Weights of a small GPT-style language model, trained from scratch on English Wikipedia: a variant of SOAP for these matrices.
Each number is 500 + 25 x the weight over its row's rms, rounded and kept within 0 to 999. Layers, rows and columns count from 0. Numbers have three digits each. The size before them is the row's rms in percent of the matrix's.

# layer 3 MLP gate, 768x192, rms 0.254, rows 331-424, columns 0-47
100:445482514480506543523462504518504492542554517511481531513510555489475502478554512472533504484535511454469468462477540547501549483505488433499525
091:507460504480510480502483456561537497528533500490491481552556527480478493551522523504515507514514485504501518480484489480538506482478502573547500
093:500483538473518502510496531498517466491486495482502479518506508538516493532487466482507491534510468550465478531548527525503488560495462519523493
098:463515514494511534479485506463474508483529514533504511486453500469453496452503521482532481507502477527512481511490525487479464520516505505517494
094:512509505479531518510489475546546497503498498504487500568470506483459523514476523525515488504457428526527519498482447492476470497538508502496513
095:459476484488490498456524473488496504514498478511491493509485519483505510513497510501488520494502512509512488505460491507531508541523534469543499
088:489487474484547492510517468507465512494489472475495483489501502476458493539487520458550495485482478464497498497545465502519514520504482476492467
096:531473558538481506480485530489514491541511478496465534461530503499497510497516452497477497473496446486523530458486471483520520468510502481535523
088:503482486537486488517512489519504513510521534510459478502486450493570506534478520496535506486505516495479475535477478481504493503488432474520463
115:471493477486517499534482466468466512460461518503501491498455503569505495530528485473492478504515525512446524498479517500543520500509519475519529
088:499532498488503527522457510481498482519484551521510529501545479497478545535522457535481488487536484500510492556515473494473504495493490455503499
106:489507476480447493508495510498481476458503460463542488474497503528486457562501515460505484556507507456509462522516481486495495530498493515518503
101:496500504471510470522465482511535514506487551492503520454474535487455523512466443515493490496457487501472479521517536517531509484460507525511562
115:515500452515498473503542473507478509500479487477502483507519507525496456520503493481483513506508526470533531512474533465485523485536476449535514
099:516521467495505493546515483508499518501466486503550505493456526489519498509519470489504473507506506488483553510493509545528486496517493494535501
103:489510511490494470499519512505505485521466544494518547462477467461460539497474476490475474529502520489485444549521472477513529501525525500500479
084:539467533448489539492509484564454514496505512505503455479467536481498520496531509509549512515487497508480482491515491515490485480444536513476472
099:444433464490524513467500524513475527505507480509525510511482544482529503472504513472469473487496516528474518520515551486503487474475512554507491
105:539516489517522479516495506533519484487493449504525530521477500537509500469504512486491495503507513503512520453477521474566511490529502482517491
098:487527473499502495501484485502502490503499572488490508534534505516470435509527474516519487517521543485489487494506480499471495509472499551492529
086:477477509522523543549500492479540477535482474483508501456510498491479490528511481497525479508485507537479482530512470516529508493495508509521476
105:496501495536487456517502469530483491517550543474480456484448482515513520443466494508498484526490483497483503506500500492495491429485487505471514
097:544464539484527509500508503526453508439482494528503515516530526524507484444529472446468465520458471478521514555490520544530492505538511506470513
115:537502524516519491497521486468527511467476496512504467454492540541498513524537507505474494518489511497487482487454478514524496532488519482478510
102:476514514478502502460488470516496460475501516495498502496501511524518499454516492469527494472576493487483520470537494503467484517466500465535502
099:492491478479548498509507530500536456486484532463489516463473554516512472463481495475538494522556439467518508474484533535509560478485500485472498
098:490548523442489480532486513491473521502497446514502512503526508510504478498515476454460515526500474519470498509480520484452528514504466527536468
110:503479496533477503442490462481516529468465476531501475512515476501501512489488453482511493519515506478510469507533515476481471518479463523526466
099:470457495477499542469545497520471515488524527479525484472516483512545455502519494533499474498457457483496517480504475531498468481478523489517511
106:478479531520499500538457460457487483500494545527486525531504514516478515514520462534500527516514530458507458444496470468527505504516527530502511
127:519507467490478496526536500542501519462504477464540522494501508483489514528480475481478473524524523484483498460485505496527530533482488464537492
105:479477525520450515529482478489479521473523530513477456518521497477508517470530513486511460520470524444519518491499512482508498525475475498502466
102:483452529529496508510515509522510524471475545490517501433457505507466518473481500510525502552514465497498484459540478524505510494467514516510478
110:477475486462478509528498519545484468537503528471538526492502475522531507480461464470453488454494471482531513529495490487504518477494505494497451
096:521474473513482522519510478458521519502534514507511520525504445522507483479481499514471525557492538482505544507504536565502498494469501479522495
105:455521502508469445479527468496550518463479470503465453484465490493488538537515530480491494515498440505551492504467491529519452490504493526545446
092:495488483458539457456486504523521493497469496477497488522507487483471511495485509499477485518519491489482483483522484535505491468501487523514483
085:525465494468482475518456480537477497501464458495522495512476504482508498515517514526500456481533480491535477477458566561501416538548511536496456
095:508491463495550517513464486501508508525497496500485503472525482452532499513513525510491480490503476488443530501474472524491499511512456480498535
089:478527460472498521479477524508507489478564514475516494481513544485517505516532509492506492504491494525471466461458510487495513503477465525497511
110:460491542534494420503495473524489506478521470498518503502511507496471529500526494473478538488487496502529531503494493458489466449510481465519532
096:513475505535517540509490516497528507510522472497504516508496486457496557503529492499525503447526492504487529445497493520496518487496520488493513
094:465499483458508480520484499519465503488499531498476550479495530509478516509502491449515486516500464464501516455555496498475457501526492550482522
098:518499472533439485486479526523484470488561452489541511503459527526526494508481495515510481535492448465470487460507476476497477448484487522482486
108:506542475457462529511500512470509483480508509522509527522480494506471528500483501490492522499503562470500498514524461451492474486524489501510514
111:477509521533521486546485511495499551494502473525468481514504485504503523457524463503485522489499503449497465499517502489511478514518505489523503
108:512512476488499496512508485496529544484482527504490504543492490502524512514523564493474499501500493450501507478429449548514497486523466516500500
100:522502476522479490539466459444495473507526493501482513529539481478501508528522484477482486500468500444487435479520510526504528476524440542538468
101:468493523536465485515481505479515482494477473552511533438487482492456486529505492510465515513470462512533448525519461523480493510517520485537500
096:477464496510522508475465488527495527523478509495516458548489492536542519474516499484477500472514477491496474466528476544485488497452497522524532
097:525489501515437536505474537483532480489539532469466534497502508498524463463494461482468495510555509496504486489509507494520554529532509549535486
101:479492569511491519508524511498460512542506541499481507511522482508531530510498522558465491496479496450493479511483519520539473479475514510559499
089:505508546469468519507511480508492478516524459528511524514484520485508491453494485483490504515474481474453506505524482504493490518501513520496480
099:492484497466483515504486502493525497511517524510525486507531489486475475517519454550499517527455483523493482525482515485502487516496468486480478
098:522520492541512516528494523493510505483523468497513458544515485510527524473502513474509519482534505502524482488514522518488457493503545458528507
106:472555507545505520509520459492545498471504475549512469491482518447525528477458490498512481499500473438487514512481512508512481495467474523522501
105:472467526465503501535471453474472500512516518478486529500510517468475552530461444534530499517482503530466527498491511500489473472505502465515550
097:473500473425499473517555515523488519488489503492495486497499509497491509507507515481489509475462451474460462489476522464521525538528495478513499
094:476512487527498524488473532513499542516490470486481525476504548480503526478541563508534470537516468534506550493477508507484555484527508513528536
082:493463502529499545477489518543459503478522547489492510500466557497519514505494553486515463436470509477485499484502461513516461442492500485498526
103:478488494533505503495495506473467482487499491498523528526517449480471479493529519538473484506474498472482478502501487484467450510460519522526482
082:468458491514527465509457516513479529495471530500503506545484496483509508481506507482490490476513513497424569492511482481510522471427486447490489
095:532542491483532498489522484444554504520491466502481513550463499477495471507513519530496532481500455492534499540495498529535546493426471542456489
095:481496511498480521478492506465493501533499471495511525507455518516507512489474486517519524544502509500510500519530457511515485506502517458535521
096:484577551489504518516528511492467550487523499466463512480452480494509481476519521534500537521480440499485468522500467524526519486446473512499521
111:478465505478500489485523503503456500486480511506545524503505505503509490461481519475493502536476508491514496503476486507536450496487557515534520
101:517473544516505555485504484506516474490506512535499513457462522498464529471492523475528440487510504490506490511520502497519476500506503497488488
108:492458495534518495485481477540490509503470488492499515528493492513513506500463469503511473507537470486472473454505539536502531489501463574549491
085:533476483514422472520545480459452492507480480522517475455494488504525488509490517516527468551479501508506493524491522495526489497524487479464500
091:498478531493508515521470480488467468505520488490490503458501487461529547486472494497510491499491534485458466492527519526457506506488498500534482
097:527513473513512471507460439520469544482504489506503422521457480496487560504505533511550506496503518469488483495516504509533524503535467515521503
100:528415459542529468513528530543520485491509486468453501472473503531529508456512480507537492509538512462498516488475526503505511531471507507514489
099:511486513494486484466466528500492503478517517499494486486493482512473509514525468480495536491489520489475492542538471466549506473511519459475517
089:490482540500493488488521439462498493490486505493502493531516561503500509531484494518473485469484539482554472484475482483532506477485482532507507
096:505532493577514491501480498498486488512526516519507492491506525527522513506519484537532559488488492504504492515538515515473536499487499497538458
109:494492508512518460475498545502510495509502500496529531514541512464534509497523483486477480536536441482490489519533466508508501505511516526499525
117:517528513518466501493473503496503508496498417510487497469479536473515535507517538518505503520551508512496528499520478511508481460473475500487517
097:503489515493515530506530494513483523543533507466502469505478473528505524509504519451502493492480477486467504492530538486507491507483539506463501
108:463514499507492511508516494532507508554472517475482502544493496474474526464518497502543496511512505499461498517454486467509497494520496507481507
099:510512489469516517510497467483540503499538502492436549533459502506511522508554470488518496486497510493517520436492482497531494453488487512488505
100:513450522497522489477471495535500448497491490494520514512469531476448478483494535469525457495475492530469473489506485511514515482512505496461541
100:463459536489479525457513505544514481526490516507553530562498499560513502470517531505506534511503517503477484477496479539493469528473478472543492
123:478506480493497495561451510476561514505504510503481478453542545532473476534496485485490496457511507504509526465510494550463531491509486487496529
103:459560509539517477528492485477459514516509483521509503504479503469495528502494499511525536500490522516516457501484494543534496521527448500502521
097:483491489537510525481479499489505501485463487518536484481456540534506494526511449487458539502460481510464481470533505458560470495537505468487516
108:466508528498500494527491505507508465516486542507477480507508444536506461488478491532514500465489507501470524495467548503457511488533453531540498
104:490510519444462495521499513519519521515505531468515491501461502535501484494475478564542504515554469518515448517485480497495530512524483492454502
091:552512477471521511494513465496545514537499456508486468489509468476519501533475515502529467513535500499500478523486482507551499494497529545543509
106:532518447519518514501509511494562499464507500499512509454483478503472540453506488488506506504475490448512492496509484479483509523471511497536547
119:447476468487496522524506474493541551489490517535519532491493518537503511515519502469523495482513494526533510486453481533459518490497520528512503
095:453507478525510528476528457537455508490566486502509473502529519483510479512510495508429487522498452547524505480463544503479484498482522520490473
105:527486444495524523503539499459507518524538530488491502495515504516521495467493541508541462474512519482457485516523491550475454465473495529516525
103:493527517478464532503465522529478504506528541460518480523511508472508508484484489475454499525478481528445500524522528498487509472512516528501518
106:477479511487478416505480509486486488433521495513520500509513497523517544501500483485554503521514476496485508465498499503490490454496458535517478
# layer 3 MLP up, 768x192, rms 0.259, rows 331-424, columns 0-47
092:459549481545488534489505475512515522508488466495496545548532481537465500534553526481480497497494472503451526489482493501505526506469508446490534
111:540454500473553504443522475529520530512484524513487487538516516508489519534521499458560503490532521531483467511503499506530496504458499488515490
093:499546499526554507514511505502559532492518471488478476497465517482492488467489517505472499516478430480504514460478456518474520520475432484507497
091:536498535455562464462449516479539513492456477459539472524527464490521466532519529485485535452507492508483538516503477499547573511496543517495542
088:502518503493500496495489538534494544490488541545465482495475466489477509534493461483509504503495461512507506498529447527495522457518508518490479
097:507520542523487500497523537497533457493475551534512513489506489570503510494478522514547478522489501511484546440500505485479504477509452519474493
106:493554551494508527481517441516466505472433530465493518508528498494484539504482530496513473494521525506458476510524497471537480464447504475471507
103:518480468522506533506476431523507521477530486503528488519452504452514523503527488486516516545457472512498531507552477548494498512435516497470476
104:503467549475475507491515468470493486466509479491526509489496514481491478476473537515484499490518515485529465482535531499484484483529467514542554
109:491543510484485489505507533525503535499489498508510508493506492470493515517516459507542513530468511509532478515522512550515546485486532484518480
097:493522553497508480536529481503513535492518511534521506456481504494501527494548521500504548507465512467448491486523506451457520500470505521506494
105:435520527459523503483513473490505515508447537523500499512498512487517476487517510508512503497549505497519477471509513527528492520507485512491508
082:513503502499516527549509500516546488526513536505481456432486534490525498466493495520488475506465460466479438499500506546535499507476457516538523
126:520515511518503490515443524466458533505503490494518492511491519460522503500507503492484509489508512477485465508475481493486488518507480542513519
096:519520487458454467519468476525483496519505528526527489471471482497544486489479457467462475496538491507474509505504491513524511457495495521477470
118:490510515529492472495480491522521454516490473509492492475493533529478516548497501500512537484503556518482508482482518496489490503456512530500497
098:496484533511511486491497486540480512513506497475512530509528517535507540487469462487535480478489542521485498456537443530532510528470507500511485
099:437488498480516508471527524483503491500510513485507525539507488505458500482511511499499545452478505524478496496544526497465500474490525490485494
101:525496480575519490526551500487539510519518514428497511504491507482542529469532501506486528524474499471527494470494490501491532488509486518500483
098:495507486503561457474493473505517492535525510481498537534516538546468512486522511511509490496468487537528514486537489492501504516469493512521533
093:500508496477513541478473519482519464471538503502475522493486492526501477474520511500485483537513506544477536567477495531480467527493483473498473
087:514512507459559488471480528519513480500504468511502495549516469469488491506552494486529502505482535476521498502535499491510530558476508507494501
092:480509488511499494503525508510517480517467477458504504502481504452471511554531529486490548520540532492497486490526507474458501500474530490499465
094:482448501481481499477483525505514494508511539465484532532476525517540485469486505473523488517526478511493525494508544487516496497493497519544492
106:496491491482505505464487468498498483464489504485506480494524553496496510491504485473482516487526489525475509506501482517514516535493521503504530
093:505498484468551501458484500499493494492517502442508529478506494502491476468533477475479494511463486451482469521482490497489544542513461514474493
088:506490479482462428524455553514519527489464502472484462554510480490529510508535497500496480497501529474504482517487488503521423538475514526499467
106:478448507543525476489478463569531468514516472506521505501497515460495461478504495509505517484494504517493498501496501510533492479508499489510531
090:511485498474521527477526508488504523487494489512532578484491520488499443493523498528477521465512543465508491452481461514513533505517536548514514
110:458449534444502497496422510476499511502491521513511464530501496489512479524479458533472565487511498517491481506483501519549526490521503478487512
172:495478503527515526489465480512500446522543506505481518473497517487483493409502500464491506470475479477501485496476471465509482517509502536483495
109:536504509531516515483494481506458505498510532498507516502498450456490507486490496513496458510498562455523539501502568500519506520475468506471477
094:522519502532485484532500481495514511517493539498508499471492501498496503493513556461515504517484495492469542505474470484500525471457501483494484
113:531536480484525520493489515521504459495505486507437523510448483552509522526481496515476518506514495510489441470463517493530538534513483471504521
091:493497506449490504510515484501517468512518496495547523500530516481494488532498469424499490524483503531511483480511495478501527527487511504490525
110:518502504498528475525495489525523465541498487505473531486503504493509480438524480500472515486534536517492536504524535464507556529512545509491528
090:506499503430493459491481510479494486487535511487506526488514478489485532480446535508515459477505508486493528515487480504463500472505499502468493
086:571472508498460516522545485525490493510488513495461493534534491502479489500501492512530503494489474463520490539515528521476483458450486525539490
095:490507415478494507478483485470480537500461476502474487504533506516492483469505533492464463516535503501516511471452494588476472504504516476538525
093:492530486460506532466477472546495482471498495514544479501515472472468475525520515506554508474498471509474504482470534502480516523464522510487478
125:469500533579496498489516496484523489507483457507499545471486505485481539492546480471539514508504464492510523496481492514484504488477487468523531
090:478519470524585494502454553487525465544478485517476493515451504484468508472504539466532481498486473535482501454539519502480452475530479476457548
090:483502485531510541477513473491522474524452524470481492480487457515512487523476479513546495511484511501479542504526472527522549509450525466506520
092:500487491493452509480517530541512470506509527469489539501490503520517487551509473517530506532449520494470502456496488499485518464484504497493476
108:502510513517512548470530471529490469460506465477518531523510486488496516500499494502501452452500451499486500541521543487472483511511558441489491
095:463509519515523457484499502487522461494494490484495511521478500522516502484487512548449506488479476487540478568467543469477453571507489535500523
101:468522509496469484484510456504490461450497485466483514492452517494476501526524490517535521523475511533477476510525517477481501531519533480483491
095:521530503519520492497503455515503501531518460470478484529507536467503523455492503488496467456516484502487510445542538531474530430501457509537497
101:488516463492536467505520480499547481462454483505549505464535479490467502508533528495525523498550469515468464497503456487464502508452468483530483
102:495498488468492485525533505507489464513504511506498469519495474514546468527511486511477508523487480539532480511484522543487486526511496516474544
099:508524487528512516505487500462487521556508475474496522487496479543484506497477515500521510492469458504508490484485526478504529528476463458525515
113:520519478504478472513499516526508494475474455470453501508518526541502476506473503495508476461529468443553482516526473522488489507540510458497515
094:490483483497494485503524522431551505548472516491560526504562491493544521474526520468501475509497535479536518494530497552475517532495505501481536
106:518493530496507512477526444526482515509522487510519507442494504486524501517530475517523499468511533441511507484518467479514479475504487500513509
104:512526493538458478511510463493513527479476479454501485505505559505494466511515475516507492502496561504554478553496483520513497510534490506476516
095:528486515452468502474476475474526460486494463519430528512533531516466493496500480526494498534509515501503486533500521513566538522518519504490499
106:509488489469476518542500508489491471510503514450528481511495507466489460494486481551472512507500537512488503479493538470516472483516538524506464
097:510493449493536506487549523515492542489487501514489447508511469487545465495504525479525515447506485526498483487473526502491549503483541455507494
070:509485533459510489471499507486463491504508530505497570491494479485480487563484463457506482500477513525467505461506499469529540526504503449482462
077:506522505507494538510512507436472482507527487505452510522523487548510466463518515473531553524517430487492537481491474516540509482530471511505506
111:496527497543534522533489484543512474485483490546510557549509492474505505508464477503534568537485527546461511480468449490481461512490477496521497
072:487486498517534503521525511498483476527474514462473498467511531516506461511455498502503554508522479459501498528525485497520512486512507485490542
080:458452474512511472546478521520464488505495521518529485487498509515504537508454489484517472489453539535495511531497518490505445510502548466531517
099:517452496521522472486510502523526512473466480489520502524500476475536507506501500475479489480515487542498474506505500477484494465492494484504476
090:481526515477537530494532463479506502489492507476502500520511489511515502469511531517482545531551482533478497496497503510529503503474512522501521
128:503489537504484459472472515530508506472445520520535508543513495482488479581517511511510543490519493536477476498492524533459517494507471531538510
096:526522521498536477477515497491523494471500506499546520509506513511500470463450531443464488492521557525497513488476502458523489479511515503514510
098:479479450510503468526524462503488508503515518497539503494489499510497489523496545473508466513511496486493478527516520488532449518534493517497481
080:556516496521448534536517503503478521501530494502510523512493512526469501471563472504497541453494531524546522506476454465526492470450493477502510
086:486471538518507528538461498514510480474548468521486513489460542487498501506534501502488523499506496510498448506495475506424484537502519507521495
092:526478493491496504515498494498448538492516457476482479496494504503483519481451453521448474492494512506475504499489514481510539516461497492524484
105:528547525535512518474501472502445520533515536517520498482507512494504501522515498539507478517488523531530520526445478492487513513540468477487478
100:494539515502521516500528546497527474495463483517523525492503469494493528500503498493515503487483497522518547486471551528472515532506485542470468
083:470498514514472440536508522515493510497516468472490489522530506525539497495456505518477440508540518470518501442493505512554492415525485503497530
106:515499494459446514496486491522522480498518509509494528517537445486482499445490495499502443502511529483510502457489511474555501529484486490464454
100:526502500514489473495489475477501505489520496524531525469487496538468488529456477544515511479496523530500499532515527526484496481516485511533500
092:479504485501498481493484491478512474562488498524490506509493488470512483503492488483516472512481487487509502497499480478489535508519557491490549
095:474499482519476517476520519482511483476523466533506491547539529520500511471514501528531452501491468499493552527524502500472495481506505517506527
104:468524513502574484514484511514469485510494534531514529449505507513510473586548528551518528460512520543502493463519484499455515512525464477518474
117:529469443531452505478499498479488524509506488492474484510498512462471547485512527486512494501500458471554513499494492491552486497517502464491475
115:476475512502528526479483506506496483527499518495464508479482502517485551497502543477495474487495519507469517540478517487501466445484512476505491
098:473539515520513565479529499524511487519500511474499561527454465520513487496470527459527489451544475546449531459536531510476504513511503500466491
126:507504519551511477524513490513526505490471489492507478440490509489479488530481526512494466481460474483490509522545507495512536474501478476482505
091:525476523452494481496502502499543500476501517476479499500542502529506530501474515499476495497535476511459515537525509447518469500475544513506510
093:526465529478488527467500489544527463503471541524505459499457538525535507509507514547531491516490508471446473497494487511497478470512496502515505
104:516516481501478464505498511493512522501524510533456535464510501517499502523531479530496512492466446480511526509403493460515470509500483504457518
090:475503610509455519535523513520494488529477503488517512517459504480487557492488508510531497480541473481480481498472465511477487518476506493491500
083:496454500511494493513488502515466472477472531503505489486443484528488481494515506474472509427513497528501494468460532511457494504504500512522474
109:441462527490509458498476532521497544491493495475458467547505505494501489508508515487449497476531520519492518517461496529475478492482495491459492
124:481501490519455439534500552471593480511476506461520492482520535511495528534493509520508480484510482443512485494470517515532503477507483478489515
086:507462539512468507514503562484518511520400475486498497545519519481504521520476501486501504520524526539497473478495528504515495480493503495484544
097:482487513516500544519527521507476439527499481471494529469488494517495494522545481455500526506515501489478547503478479500508470557517490509505488
107:486480518508507523513505494499484476535493507458483472500451528521476485492518462476558515517481451485493513527525518466491476519524530527523486
102:497504535472511482497478508474482481501465499499473518513496495522485470514512449552456482524499505500529514553487433485538524487537525504476492
# layer 3 MLP down (transposed), 768x192, rms 0.227, rows 331-424, columns 0-47
100:484520524519501485481493486521456486510513496489507514476495506482518501543481510473494551514472472516498504531495469477475503487517514539494469
089:469490495561483465517498530505471494505481483531479483530484564498439473519475516489497544499510506499477475471515478472511480496447509471472472
099:446507512506472508530459496489488470525531503464526519515478488513490508529476524521515489464538493490499510491468505510550572500448489470448484
095:529489502525482493518511494522452504551428507476523475524528523490505457527486497534550539500542528479508541519488472509531528529510471456474498
094:526512490547508490508498547486480498529460507536519517488537506512514479521474455463495485509528522454464496534465534473543513532497504518533473
101:520496487484503546522529466487486494516533503510476507508471464507513491494505487480472532503500521441485468509493506477502480500497545515501471
074:450485470497508510491548517460514473538510492486523505515482496483481483523514523481461486497454525552535517452482529462529503508540479440481535
101:495517562532528531475507492494449501493500468510507488474532485534562505489488444488497551525483501519512516543487493510469458489535530449509484
089:485513495524510512505533487509502481513454520535490496505532494513475514526492514517510516498488467502454520515481493542478499502499538506509478
109:521494520491447487505533502477518504493507490505532431514481531484516434562495464490500518493549518485530512486528557513473540504499487555508475
088:488502513460467500510556551477470547549518521484524476507541483496517472466456507517491509530532514520499524496477491478544532475509499514539510
099:483494491568489516491457479515515586492516457478502513488492509460521504497492498553516537502477540500515533454505471500518487502497476551485477
094:522454474488515514492451488486523535512490544482541500527489513522514497480477511489498522479469511493499469550502536495514491521476542486472538
119:496480546531479490449482505525492553491528464491477514509493498494557528485482512500474485509476533499457527504496462518559469504537504524443496
094:490529490501494491447478464451501500485498481488498522478455491488524510521485544455452550500516544509517529507526521470537479530473489482525505
103:498515470472466519542560479496469514493516528498507529506540503537506513526469480491524521519507475507472520509479547492459450497514494543479477
075:526468511529454500487514547490513548523533496494551535513513500472478490483481500517477482531499538527553461489495514495506548514512494521481490
088:506499481471492492449483489499486510498495504535521505494544518499508502544475520535506529479447509532457529526458480526468497522553493476484490
109:541526493508472480503500487474552516541514474491495496496464501530541492527480546533508479479485508531493520506442491495512468518487482503518536
110:501493469500543512514513500519522492462476497526502493516495512463519525479534538523519544501508528505520524532520496539524498527518482463468515
094:479537494489495511508520464517549541501469453486439475516487520526509493531468521526485494477515517516476474488531500478485489521491476502454520
097:485501490513515502482492521506454479509527493493491478534458527501471549466494530460578503464520537526509498477523483490498503486493509492511495
093:483525495468463501524513492517485484507489514442489483478525535464513524540475482480534508518554520460478539494532516518477482485465473501500503
105:489487501470509522527496492554456520506537516470508488549525474504477476501509505497510459468553502499470490461513475492500485467513463482530527
105:500492500525497482498468488475488506494498488478478510516456449466485521498492530502488537495521538500489511484518500511499474515509488513489495
092:489503459469506474541483515502523509474512514485493531532482485518498468511521512508513440487520483527495499526478511491482546524527465482506492
094:512519523513505508503455490471542454522522508512479513457494485480488540487489462499548501471466475551542490464547484535502500442499459483513503
109:462485465487486463499511507525522474514552496513506474509501492489480490445504447461510477491518499502520535486465522491483542545509478494542486
079:542517535485498530525501512526515545470472519521516520480525496541497510513488518497473485507486512456518435476506517474470497510502511479519468
100:505500471490494474546541511492450466468519484544500487526477550494495490507481482458461480506510480531504493444482513477509505495495533494489494
125:469518539494500500504503471469495474513505480510470532495486461491484503469503487515484469520492471498520456527505457495512458513501476522487469
111:500474582548474508518444513479520480510502541491535492483478518507507490483484511521526458529497503508533499521488523516515491483555450520486484
101:522489516524508446446539504513460529490500529461471486426537512479520487477473513489506477513544550497502477456452458492534509481490521482493497
116:536492493493495567489474481544513512520505435496462469486483452502528520553492483466530481508477539519549468487481515515464525546489500478461465
093:508543515480518507446517477532459504557476467464468457528521527468530540492536466478522488473527493484518511546529433505498514497475529500478490
101:463476517495508530477464484507500496490503525499507468511507526494558489483476476450487528474472506475517476496537508520529518510505473517524459
096:510544507465513511543482485457500527467467449542522516478521495499477506511502494495479516500482538524536550536477507489515499507500471469479541
073:479513511488521527509491529508500491487496512480473490542540498509491509475485500481515504487513457501482494548507520516524456443493551458500510
096:502473482502503547540535485470513514507488530499513496496505485552507477490510533516482460491501455493473484485503453491497492488517543466518536
090:504498481485431519501514533459519470534495500490483529498485497474478482508476510484447479518527518498522471517522478486469512506461488460523530
106:489532509497483541508550511472485488479466524502531524453502499499484487508487517529470543462482520506507493498490555442499496499474513459506488
099:506481533532549486513478482496484456497521530506495441518527503467505521494495492525473424469485499529477493497510509502485555491461530502496500
101:467500523523513489489496483500477506476533506465541501491495546485505460508488525535517515452519536508490512521529495524513484475489483483477465
092:491515479524514516471517516492464454518464508505493487517492481513520538476491499493505512495510478516532471534450540493494535491482543475486513
107:527476463535514497479496494507524512525501496456480488488498478512510484517498518500454495512495502513500501460532474488516475499485549471522494
104:476509514514555470544523431469491528511519480538485534454497501504541502484469559523500509494492438464526478522485484474527435492495502482482505
102:519501482476473450456450456516528512562492478454491519507463490478476522537488524499491499536501454477465511465503457488556534513515490500466494
104:519508515490476526508536495498525469450517517517517520486508507539475505537491450560511488483466500513500505547453513476510475503529497459475447
099:499501535510520504521481508471557454500488524528503489510472472475472481518513538502508495483515480511517447533493500501470468539542504529537496
098:502509521514515513517499525504457481473489507471532515463513459522535510516457522516511467521528451474529516451507494496470499522533497429522473
103:474491499501537465489524462499497531514522482515531479501502497456493477494487496483498483509452505488522501475514504472510484489524534536459505
114:469510439506516480478483545498504502510486455500514454514523486443451501525477547508477483475535490516483547462552492519538536532497488478448528
088:524479536494507485555511523487480445459525531492534483494483508515449491525414463491495528542506490501511464526541455482522483443512473499537475
105:494483525511507474523497507506509475507495502492496526500492535515492490541496478510557528480503474512505490496508494495477540482484514499471490
100:503488511475497505492475525532505514484525537540507476519466502516551497493490522487546536512499492488459534453507520530465538465462524491514496
105:493508496502476514471487470477525494519516456486486507491512478522485521505514520459465526504550542501514498565524540500465526497515473538516540
102:513497491531519493501496470490449508510472488500464481488519501542492510520497484527504509530492512500519532512530502494494518495504487468537521
098:489499507514505519515522515563483509470503453478514422494479512502510497483513505466487500497492531552497478526476551477476487538501510497537507
100:482488523493474500508449484477477466504497501505469513495446503531543516524491455514520510505460451482491458488499453496493473541504501504517487
084:478463544519473547487505549527469498494516503468513461456492524471499496507474503505501530488474508500532464496461470477525447476520496468499514
107:510479498496529536467484487508516516526546497530501530490473485482499490535528463486484497484482469452471521513472540498475492513538476518558508
073:523471488495484481527511477482496492513496486533502503510553474486541498492497505542482469504522501499506492470444513491498475475490477517485505
097:479471508511501482503493474518459486478512524483511486429510470523497540484523469495532457511483515496457493511525518505495469505552549498562510
095:512500486509494491481510512518526529487520467529517494494484522536460477496487501479470486499538520504456498490448508493521523558505505548505473
104:463504492492499489487496454513534480491508496526475482526488463516520472515505499519504532519522460481475518518492526535504477483498466520471482
107:507510516510513504534484494491528506507500473526528537465494471498531532496522501539499527480506501456484500496502522539505497503509447513505471
082:485508520498521523527518514478557498468473543539492486502505512491474485481464472460498490497517518474469460496444520506516503518532503485512531
097:501480520538484507484497527466492505530509470513501544490501535538507481529512487512478475545498494509461511505542511498480510464533527529472491
088:481456508488532532474471495501538462511504531481474449488477510506496472457506463489493553502467468476516463533526525543496534548533492535549490
101:437464465499489501511490510505483532505479492508498529511491524462463516502479503492520482496472573510514524502545514551482482541519483444505481
095:445499512510499528452484471502480514453476520481522469467491466534496519568464501489491498493490510492500520466450452454537491474540511500454492
101:504515465498486490528469495489541472498489472525496496502524467461490486550522524493522487537479478508464467527481553511498519499547548501492492
098:492512505458523504501544479506477436513501500466498523558480492537513515469512475508489447553522482562502489488510495486501507519513489499517477
091:524505503480510493514515540493530496508482497494465504488479534528515448537509494507512452516474496504492454531512511458489468428468504490538531
117:506561525522491517527477454479479474493482529517530500513477477514479499501516500467482455503498524535427486503498484532479522430500479530458481
113:510483507503486479530505471477513523482497510462522466461488484519474512487484516516442489478508568530513495480502500479543491497499548477466445
108:491529484508446462494473519503491482511514438506468512470514538507495498484502482504488510520533495564443540467525502506494509477486495497449488
101:513514491472498503524491492488522497491472530463479487509522469505483479553564483524523456486514520504526479519525471509491519489505449531479481
108:511466505516528533509488497526497470481533500510493497511515494457504497548483475556534499521514499460506523504548540481575506515506508529474462
092:510517513477535521471516505559485452473539526498496488460543485506506524478439514509535532483528518464572489521498528548515483485501481485474471
092:488506518475527501490515481480549489484473544497517498494438435457508490489522505465547553496496477455569440489502518496505521503491505487490512
096:510486524439518521523474501511513506478501493497476538458500502475507495519518542511488508502499482474517494514483522522487490516458496506480442
104:532480483524494482467484463478463522526487497514506525511518474468520498459493520487512541535481527481479478522479470452496490568506522477481505
102:501439500489508503511508483453499499505503469482498510504534518539504523498484502502499501502495470484455530455512482499491499443488517552514526
098:508460487501491512477495508518506521489507459534488518449503524506490472532505520480512508520440475472464511552524521477529493493526530513480510
105:533536472475511506472513513464518476474483500491480463534502534485469514502529473494445508451518492480499520457511470500556538481457539507497480
105:518532476493542506478489490519516528549511501504498494461498512486485503501514499526490529473489491536510538517453552509475501510514540460524478
087:491551510529431498525496504546496484490525489485513502513506467491542551480543504491558520466511480538501500491487509457511501491502544514546491
101:523513481518450503505508518506434512475542476464436492504527568492507503478471510511525518498497494568510544491534482512514529501488491509485516
101:517466470504479512469481491507479534485531447478473516517487484484516512485503498503513479535496502495503486484522515522507477475477506539472511
095:547473480512529448556461466543507459506539505479504467512482476472528524483508487506547520480468513513440513505490482524522480523496500551517487
092:483492518499543484477488486523485488477490478519503480509503482549506515507538513481514526488463461512481494441495481510542474517500485486493501
101:486511495470528558515530492535487500487455505549512463512500547526551550505494519537509516479519492466482449482486499531482494483493526477505477
108:516517502493492490502451473474537533517482506499524499516539487513527482542543498480473503509471486487513464507503488511501487518526541483532504